config.toml
n_layer = 8
d_model = 320
n_head = 10
n_kv_head = 2
head_dim = 32
d_mlp = 832
vocab_size = 16384
activation = "swiglu"
norm = "rmsnorm"
norm_place = "pre"
norm_eps = 1e-06
positions = "rope"
rope_base = 10000.0
rope_fraction = 1.0
qk_norm = false
attn_scale = 0.177
bias = "none"
tie_embeddings = false
parallel_block = false
extras = ["capped logits"]
init = "normal"
init_std_qkv = 0.0258
init_std_o = 0.0258
init_std_up = 0.0258
init_std_down = 0.0
optimizer = "soap_variant"
lr = 0.00429
lr_mult_o = 0.938
beta1 = 0.95
beta2 = 0.98
lr_head = 0.00895
grad_clip = 2.0
warmup_steps = 200
schedule = "cos"
final_lr_fraction = 0.1
batch_tokens = 131072
seq_len = 512
doc_mask = true
train_tokens = 656500000
steps = 5009
dataset = "wikipedia_en"
Each number is 128 + 24 x the weight over its row's rms, rounded and kept within 0 to 255. Layers, rows and columns count from 0. Numbers have three digits each. The size before them is the row's rms in percent of the matrix's.

# up: layer 2 MLP up, 832x320, rms 0.138, rows 816-831, columns 160-319
# down: layer 2 MLP down (transposed), 832x320, rms 0.126, rows 816-831, columns 160-319
# gate: layer 2 MLP gate, 832x320, rms 0.139, rows 817-831, columns 160-319
up816 087:167093175153135092141142097085126096126118133140117113143103105130152132113138138169089128105116138111110131144128097119085148169126153117102118166113091112134078122179150142105115167102138083096138144138147151137149144114152146150114143107114119140156105111096118146175120139141150118186118104113145129147143124104133090088100148094091132178107113139128128127087140151130105113217181162133132114122086111131113138169099133106161126108145149099148141161140114097106158091151121110
down816 096:119129151089163103122147114134122111142171094116118103103133101167103157105115127132133141129111131116125147140137122124145145124133135128125149172122135136155135117112132107081128121105122118161114140096141158091153126085116137090126142137149154111178099137107134103121180136149149152121085133142153104132126109122103149136134173154108120129114112085132101107178136117154087135103106127137099116097181158159120127123104138103096130124133117102158114144130130169098097126135123142
gate817 100:090152106126147152168101125123131117161127126097130109177078082102154098127115132122116089097142157125122127164148075110059158104152144138114120174150159120113117121154110125079127097142135121093136127116127120156140123120112157096151124168111170164144116126107162165069132113168119125094109126151130116093118108131099124074143127136122134176130097136120096084105140154115115105112106117100146146120167120146142124106151155104131169129123118124138164142126136131148100112142125141
up817 100:147134171133145151146127127139112141178059140117163132201090158142131138126116152104137118151163149125132112179192129130128114123148153121089153132146147194134172113140113133101132100146159155143105107146143101146146192102115153118115139140124154136154166168128194114134161143148128122125150121119085122120127136092135086122141138127101110141101107119112113155122132140085110106116125158128116106134116160090114194077137145160150101125126122086093158109117129067133114147127130179
down817 100:147106124173110123150119099112129185135113137128128121145164120111146095133122104141105128149089129119132101099105133143142115088133058122109130128142096108131139116149114113122116141162094126097152129129098168173120130110112127137132107129093154109131123095079076116122110124130104124129124139100141135117092132122118112129133132104125117102134101174142128121131083110112125134131137112168148154158124139132155147130130117108123171144155129111151180163079129073102168109123130110
gate818 104:155144150053112143174098117114136173077147176164129172132114131159171123078116124140107116127099117166132172137088187122146145151167111131109107103127124119091102141118106097126155109123156130132136127154110101140148127121163118114073143145154136124137110162128134110147116129109114138126121154131110142144128118110156081100131135156077136169112135103112141105154156200116135164082130134124177097146137139188135128113130093129141121150135144143131126121123155089165156145094115131
up818 112:133119092147151105140149119126175144122136125098155055124108128112137174150087113111128111155155110166083123103124107143111138147149082120137116139107141108096117136124120104188102118143111094198114108146109090114136140066153095130108135133131135124159100124152124116152108121101124131131122123128096108101123129126078189152135112139111081131156150101130121122161129111108111114156171117144127165142184142069081141120106128118166162126133112117128125118123116151117143165134116081
down818 108:161134123125130115098101155111131103126134125093138116091101129085189104102125151140155122157121116131109154142130080170133164149160121074129087166146129130112112110119105152135159152135114079083110154160087110143139135106148135099134117126105128137114133154135081118127131131127165125122119118156107125142075112129089130119139113108076121138146144073110084133119116093156169121175138147099146126113104117122106089133089136135102162152124091151129136160148128141108113130103165109
gate819 105:115171124156157114169126155156117081111086175119157083171130143112096123129115132097137117141156154149100136117137102087145144124157105149112134125199116153119145178131072115122133088144156133133108089152128125103114122104148128148161142163115136127130134097118094155166104102098131113126090156129103112135085169120135111126162115080165137171137098119104129094116104136133112111100139122142049165146136119086113096088139113171124124109131130123142119141150097150117142172130173095
up819 102:106142166151134134098099145141144128114111141112124126110128101089149108156130130136161135132097147140100133102127135081118151111149143140153148116153105123119109138121106110113132117118141184130078141157144106131102117133089109159074089154079113126110108134104136097131099086108103148175085129067150147049077133106137136132139121108168152121143126153132118139168095142122130113037137127108142132145135119121101147172120115106119159129146142142138175121143068167088099140121109141
down819 099:126075107147145136106119151103149140118100176138136133129112132090110128133105130147153173135140118139105091105158160138109124145156115150182127136127149116117138137149167110101142161161134118146153148161098129173090124119124160087096081096142113101132121125134166083100116111142088120142126077098139134139108136139188130075112134118166150165101159151154156066093143145131137132159182116160134094181095141161135139125146123142192139088103116137108131137119130095138131099146171116
gate820 096:128137114143080122152130127141107171137142121139140127125164156118133094148117074118101104109188133136136147117116112147151107143128121141157155117128107156099130139170127121096136149162161088132156115118106129151122147132151118136121144151128137096167144110157129103181134147140143123129149149100115127101121135183132128127139136127089067130065153135163140172086181134133155108075082140165117123142123112175115158143120116107150145071081110066104154113148150163155161132119079175
up820 092:141138145133121116139114109148108133109128126113100134133122130117107120134150123138127112166126088091143098147119095136158139104141120114150120124085192104148139132085102131127118135148174133129111153149097105159110145146119126106106088131112171118132107169130086119157101142149113120171136141126131091155107079134127117059142142072132158137157149124116156087124117123123135058127109136127105152117139085116140125154115144134105140083128121144149124135148146162120124127080103132
down820 089:130159094114124110150105133114132134144106097133119102092176087136102126130069157159117160131116136152124080123168090118137127092176098128104111112144123149155160156106128143112111118117103166128143164167136135092142130152147099150155156121157153171118125130154091135124157127050152154088130098121156158125158132132108077087151160099152144094133119142124112084100115132121102145167085147129144141112169141120125105083118116145118132165133145134123101104087110091128138092137146090
gate821 093:172165153101173126145084116147130139108105169130125105127136165127135161134125092108112131165125115122152121128126168107111137095083115138123114168168123145103101127154168143146158120102148106116154149118143164128110144149145149115109147150130114097111109084078145084093107096134104145121137141179141121080142125125105144154126097163118107188100153122137124113102140174095131188118128129145143137158140112099138100117153124122146089126143104143112183107121155158090153098124123115
up821 092:171140111114130136120119105151095119125111124193117100110168121154096139172126159094124130134109145128146103128137134126142135130138104118107142127142097089104149071122169137138147149090176126076156158083142132169135155154086086111115154169137111137124116120100169092133150110154087111110122091193130142153102124114101133131096084112126109176074166118144133124111144124104171192121119127119108104166122128071135128147166146149107120116111126091080147101088134133133140134116162138
down821 097:162132128133166109149114110119124148118137121136126116159133079117167136113075092146088129180162181110143111115123132121152092142124120162161118132166140124110193141128160159137116139176141152106119116149096116157201111125142129137145108159123124150101131149139140115139129090128141101099085066109154095150127112112126135122106122172151142109111155103134111109071061122144120132081126140125125097169158164115135149129117147092111123132113149069114167110119127167151124137132119123
gate822 098:150155173126121128086108141103136096145128111132081090124115146130138125166123141174114159185136086086164109113172085102146089124133131142131164124147113143103115148081148097112135101156154119133145204081136176140110124119122098138161140131120150139134157108069097161091166150093088127130163128135118133094165122182106147138099174140146096118102148155129112160129150129104115137082100125145124129156118113140147118095177116150135085125165143094133130133118106119134110145145149116
up822 095:134090118130115108144133137100132088119102165128115151094097126116118143114123144141118104100117175124105141117118137143146145104164129160145162156104146123158080133172135148137161119115154115157113143100110080143101157144113119123120093129161116130170111145163168142130101156111178149132119156149097160147091136131113117102153144103106174111136187144107153103162123107147063089151131148124124172119103144095146143136159124107132143165135115113151126155163113126082203136093133111
down822 098:198101178168105129159100145099177097097162124098130093115118137105146127141176133126184161122154132100128137105145097140118128132120127118164109102145165147096136110108121121101117149157188086138141140136102107115120121120144128107138121104168134121138124122101104135111103150122141106102161086105089097100125120142159110115106160110127089116149141127109137132092122121111143148108152121133184140157108151129147108121133106141140118130120105105119133121150115154094123094144114144
gate823 098:111122104115103107121135109138105115135117139120170136147130140113135104142162134123165108127142148137121134137121121102068122154066110148124143016100140101141134135095126126085137152163113103112124143139149140149150118103133126100097140129188177138134122098110155160117119202153108117187126154142113185086138091165158125129102112069172137151136077157141137146142097095142140107103168129108114132172124150123141111130122144155156166106122146125135123194101114110096104139147133114
up823 098:133106116129160134128106134113144151119117116126121163102157119125114092118122130109151105156140140139107137123108146130193134114128123145130128150106116131138133108124109099117123081115150124115120110077109129090117131147146123141108131166159078134140081135129134117131133104110133139102111097101133172065135120141147131132148144146089093134126123146129111106158145144143130113114113153111130130137089121144129097101096171138109125115169162098119143107110100148113107143151104145
down823 102:112100128159152129124157135105124115118166118088112107121110123117123105133140114103125086087110121118115097116128165143169157140130115103067169129145127151170130147113117107110152126126105138142122117105141112091104108121114093161103159148083162141128090114131181112113152127111109123115071113127142173098137138115113133121133158201101132138126117130113144078165178140155125136097151115149154130140114105132156087092111171103139144112109136155159132110107071124111088141133130141
gate824 090:157124124121147153108123111174085168113159128114163113116124119132173136115098137106107130153150151125112161131157125118140099137126136118103133135167142155134126135102090111121117156120106113131127139110113110132164150119064113104135147148152110129116120135148110091133130123064146133159133132170124102163138119114097141142152152133130170127113154137136149128128134136100133113174099127171159157115179131141074115127088101097141156156139104088132128114106151175126140101072112145
up824 092:137107111105137082091112126109130164138114144129075129125108146125122150080156160153139155113101085144144101078098143185157151195159148094176132176116119116133133142124130119142121141108118153105160116101146165168130111116165111163072109176085121104123135123102160115186084140131116146138162105159108111103146125158127147143125144144134120085143124137111110135125127153142123156098152119129112118087083130137123139091149116164103108109136098125140148113112141116142117139133162105
down824 097:058093164145107131120080106121126117113118084116140148110110147122105134130161117099149146114112131146115153115117149143136157129129107108097136157109113158138132138115152127134112138139122089114156153128121157114127154158162110169136113116139158102119130146134132130135130131113129126125101157166144183113105133114110135139071127149132124166154161114138104116129118129115105108099147150135099161099138144167180114147140126196137093120186126121109166120153120097137097139109137115
gate825 104:134127125149091149080147132127141143134146135107126144156082122115154176149115132143105110106083130097117126133128161092123117106114133147150143120138114126143139114104137064163133153116076099143153115124113105087129133129165131115098150123144162136134115134182138137133162139164095116117104135157098080174106146126105070145122106130073145127105154164120139147159134076104150129082178149096112111161147132125132165170148130151121137143144090110087126084149097129115163136118115105
up825 102:149161146150135118113148193132123122116120140150165068144138119146131130107127163112155142150159139106153106089130126158122144146125151119138168132139137122137134151113130155098081089162152162109092141125129104170104171111099135151128104137089092120111130111084124118147086130119074141121128131136156163095135103152153190088131132124154097123118079142147116129112124161135111146178155093128115172097121114077114084133132079096146138101132145094136122138063146113125118110168121116
down825 097:144083118138140143140095137134135086120128140114136136137094136148108140152124117154124150162108126160159111087109133144095146114145110117146148134130127170116101116158145154143158096124149111135125139145121124123085157163100165152106129113143121129141150106119185163136117151118125144161171129166140101103111134132107117176110093138138132128137132083137161124089128127145161106121121103155142123116119132150145146084121088110104155156171095140116110098128137107136138138133066159
gate826 100:184152116115134166134106114107143119117139146155104125150123153095100130117097149114138101107187140134116132124103136158147116110115122128100110123109120125108118128181132132105076154140154119104125146109122112098142122142146120106137119119142161168161077131111119167127149113102104142107120161150139116172123175095128120118122109147159111149098110105139085123134112132133151146143101124136160092119147123119130186150123131120146169134123093119194072091121111139147139079167103115
up826 102:142106112125145137138155127126128108142131120069119106142135112096147137095153139172088155130130107134115127099109151133148105139147129132113095069099152161113119106103112114072152097145149153132141139123124115128157126154137117165177151141094128163129141147119143141137172115129128130100110123105129079061137088138147143134157145127116129138146121154156151115100171094135177097109135116134146148173150098122085098119133147129165133094149127113117125136107147158140068100139133159
down826 103:103149107135120094141131160139121126151097120154167142084122139143105145179088138065171134149089169131120140113139162111115120175128093157110142166180139088126114132123126128150098140114122132061114105111153114161182120137128104093118106120112137143127153120105112141105143146110141151126152087127153152086146131114175182096116117141089117102061142140108123109120128127124070134094154120162152125162132116115131184122114077112146077107126151126123158118120126154139149148089114142
gate827 113:121134145119108115127131110085121129093091110103135129137102094108143106102105138125123131126111132132170091090134175119168137141118120135143117106142132105126124125144111104170173148127135146096128089186121137130119065105102114124138133117081113103155102152154127094149117139130111106120126098154141108118142128133116154165150129136107134153125122142095089112134089102083151162120116100128130115160162163127084126151087115151121164131136081122107114150137128140128114141170119162
up827 106:132058135131146145124075127123105137134101092125156106109143098085109124119124101143089118122141110127111139146119132130127125118104123127142137119108138113126134156082134115101126122139104126155136131101123108118154167127136156166129127108096141097071150137140147149130120130153106131120116161106117109114109153113181094113090106143142089112085132134176126202139134176156072081160138110127123138101066094121102103168116124123097101160121155091140184139145131149154187138150175139
down827 098:128104113141185118173114146134153156105149143084113115145105161142118169100117126142122103145134126121119159131115141078083134154088137086134120160130125140142123166097137115088164136156155142095148142120140121115162148141142134120107143129085161119121178136108124126117120112104145144113100137121127118161100149108109120160142134091151110124118145132170121108136127136156108110140153170100097116126127069170124119151141166138117098147109159122177126097170075110146132119124102140
gate828 099:084106154116115120109108073107131115140112135153131126152119140109143136132129156122094078146101117139174105117108106126079129129123102137138067144146162144066135154125163115147114137134060154169147132134125145164160132111169100184126159150128161160148128128121155113127150163114115180136114150161153107092146152125123093167117133147124137111137095174127114115111121124129144152115151141132133121104133098101142144087167104114164159133108137139125138130131114089115138133152136111
up828 096:092122110112141110162137138132118104139130067108161118121186164144177150110153135089147090060104126144099136138099133115118089134166128102117150136159074090141163105103107105141134155126146102147134119086156147122113139120150138146124122127065119125124083111141149104125109106120151106090122130111131136132113143138088147118102131139136092103121115118143130135136127107132149129177142132091117170116118131129128136107188110118159101156117148168135146118118121145129156116142166120
down828 105:062125153157151087138115126157179120126113129147088116115127164151138135109126082146179134097134127181112140127122136146131139099149106134130136083133105116105131146144101074124161127137094100085122159108150168101103142110156131119158114153113125082119094143144137124152114115101136136101127154179153082097134091147116173073122116123111075108112113160124137121128135135115136135144095123108102133126150106105133185114123104146115103132132152116107148121080116143120143100125192143
gate829 094:122150101120139110115106143142113137095071142111103142198144106185123125105161121128094119142142078137114148126174150089142107124142141099146136096149099124156128154157128137166100168127122147064101104088123135113132132152108121119086106131135109143145124121107129130132182076149140109106161133105131120165134137129127111122143135149174153140117149164130100143103129131097142118095114094090124130112120185150177187141148100135145160136163112102140123147137138159117113143118106089
up829 095:157160106100095160114126091115114132130136116127107112105106125118149106125169140115099104147143130129150126141133135135118142104110113126154110141138125188158091128160160169145173134127148177120118171169127076137106074100139098136120112107114139106104142139102167074127142116104128104114153157140150102172122134116179091121136117125133120158132168140155109149126078134149111143140142120147137121155141163073123140091106092112135133109153106149128126107174154145100155124172093160
down829 100:105142114109090164143123161152124109152097088081091136151136148113119125132147120157111125118152115130084165129147145120109108102122130115154120161127148159145113121122131178126166158155135168120116097177129116120133145108122160129079146130120141112153130119112083111134128138148125106123171119124131131147086173129160110084145100114146121145161115179140124146165129126106113143116150075137101107137158173110158127146056147099148143110151123148118110096119149167085135133163118115
gate830 105:102161107097121135130128125132131134127089086128120160104097097104125151092118136156152146135089153195150104143138108118125104147136122120168100174144076152102148111142119078161081150162163095113105159106117169082136130107079137137116117139140111149143147161140099137120123145137145090096107136103073079161080132112124121162155153139152124134079156136162139139125144091124174123097091142129105066091126125155137065123098139093158065115118105130129146148148142137139115113114105132
up830 103:093119154125164124107159173098117109145159128145111147128127147172115150087145073147138160145125121145071148108151167178137090157158118172119136103193149156145130139129125104166144116101146143127147104092130117086157120128106114159149131143123138123116120080167124116135128163120144141147086119093122129175135146155128114123161126132114182115119090167093086124126160123145117098113087158178122127108140135145078074115151137128132113135108112137128123092102137141128139126116128141
down830 098:141119123142117142124116118124111129112130167110112138161129128130145083112120150149113163135125129119128164150136112126114146108071107133119128100127128143129104094135156166117126173131142181122133120133161071128093132136136116146128137160095112106177121142157138143128098149085088151117150150110116159101133145137141136110102129117168138144130149132149114148134137149178160131073125130150122146136120088105161136146148184145144127047106139148088107110156132070131156111084087155
gate831 100:107095135144116132177120135135126126115142145128112106134132137133126129124146139106117163099118136130099093144153168124154113103158101119140107110155115172108104103128140135122135127090150070147122139156129111147111112143125124142148130143136117136114126127126130118123172132077163104130122087113110104110143144131124135132089107124116138122166129152184135139192135143192131072134084147112157156085133151152104122121091127179162108143126135137114113119133161157106118122107152142
up831 100:091119115116172132090161128119123090155149117115092140116165130136146112154148154114098180132128151112083096140091116152107103124133138120118112119143129144111122092109110091103146144144115112115115105103129152129105176165110132140156094137122115136147111129125160130140157102107141118121116097147129103142185112106116103114149068117120178090132116076177116167185156140181126091121150133111146156143153093152131139137127156157128145111127126106086143144137100107152137138155142141
down831 101:103125085150172141125117156083129120139138147130112148098135128106108112127147139121144158143106119152137132134146120131124091182124152133149112158139136152138139152144101136120121112090107140141154126100145123075122163138104148108115119178107117137141125106135172115138128148148106128153128102106151108145143114135123140124118034133131108116118129113091131108118076152152085137106122098098123106139135098110149139202128148154124182105103142136113105101131052127125121149171148160